Weights of a small GPT-style language model, trained from scratch on English Wikipedia: tied embeddings.
Each number is 128 + 24 x the weight over its row's rms, rounded and kept within 0 to 255. Layers, rows and columns count from 0. Numbers have three digits each. The size before them is the row's rms in percent of the matrix's.

# layer 7 attention value, 32x96, rms 0.133, rows 0-31, columns 0-47
091:141112137134154122108102130146122119062134088160144084152121153094089155132154139104181142115144128135116130102157117085089137129126128161087150
103:117156091128129114081069124118137110148113099168115135110098154086108153128159116131113091143127138107125109100157128141128175115117076117150158
094:134092130163071154098101112144135121094173151110130150135150126148161135163092097166111113169126122116124102122102120166131121098136151156144123
098:097094132146129157092067120133117136151123085152165135120121106104124136111117118159121145106128129098145141163149146130183155087135140116141147
085:162110124162168165187125130124125106156118160082121146127157110112144103102116118178105171101127089124139106120106128119173121130135138083182133
090:121141101078096181187101122096137142117137162131129165107045104164119108129135162144110137127130143107133113111086144134152148103127130116114169
087:128090137134086132100171153165118125119183179125119137127169123135146126120118084117103142144122108133135136123167147167147096114171143100175123
100:139100088147133159155134125102129108108145170105131088120105119099107124181118152150129127167124123157120108180097139124081107205108162158183130
110:149100171087148128146132133143129108143139107163122095095078134124164138180139130100165110108137118116130141132132157164181132116131175110140125
105:146151182141115095109106099129125121084126146062131138141114138128127132120148163121119094092107138149128104120143085166117118127160090139152132
108:120101129111173161114135139134116094147145187115148109142074144089129140132133180133119105104141114152124168098144116149117141180129147083145160
088:138161107124120133175122140096121104117119056122165121123042119109144135128135162158106060132112141131127151140133126125142147143140108163149123
112:141129172110105134104121149143127104182115095140153161123084105127128132161115099141162155120126129129123148120146129107168132086117126115163102
104:143104126127104166102146125116131097191139133167155174149127117123136136123113107139109063187145157133125140111116110101156165132152113097148147
091:153093127112179181114096125128143115128158122136141138136136121080120092133129107151104173103148138151136122130121107123110137135150118147105137
113:158157178079126138076107132123112128124132148116134131137149107136110105091136166110158147050138134109124151142136140092110124159121186119100139
104:128128107181108126164161148129142146143155086140138138104128118159093118154108080122113130190126136132121107179096107119083101087136114164158105
113:132157136141132140097143112115137139123129127118116114168124140122141146164125148153100104138121148166122093080117121159170118094150120108134098
084:132146124110117189140129168110144148130118124137138099131084111127054108146152173104147118129131138162117111102121127142118097093081079173105101
087:126193103149116098138130117123127138153087092090145127127099123113202133100116093169142128150113128126135127094130124131144130155140153105187138
106:153137150112127105162108132142145132155141116150127115148214127122158108158116134149098121144140140139120092109115092105195133106123143107175125
093:144133105131121184058134126106126136077117152098133098115127111099092139110129109152158114107123118127138104106136173107060100188113139135153126
094:128142132108095155076087132128126132131100104165146135178135132134135177137118119147129047130128142131128120104135137118186157099141124095142067
104:122100148155095148068167122141136152137139155117118114107100148162088167089120105110153117162125112185114136136131155139111097087136167118127124
112:149144142122124120116162132112116070089133145086146129169113116138165105199115130163110108129116142125133155101126119151127096161141159138131112
107:111152105148060130128092138118117107086145166152123164123152130084076147172135173121149103099122112133126121133130145151112179142105152113115135
106:078146117096141077183148151141111111162105099146143070110158140163136156105158151143115100099112129167137114160165145149183100083110093125112133
103:131129139137128114138181122126126136133095139183097123144164130155114176127112113063127102195128137099130147116124158120155143134126131107071130
099:166156094127119097106137145138143164135161086140154110112117134131113141110141109084101097161146128095112125117135120100099095155143117137115104
101:127136153107096163079125120125126155173136143124152128183156111128156110123119155131136086111143140154117126109090092135141109119132172100153148
096:171122176084105168103095120161127152134120085148101157131133129128107149144137106076172147132136122090119154089143175103108143109085107154096106
101:108164094147088111113088132111130157167152144152117120111160130113117123161130138135089098157140113128126125145114152124125126088130125135120123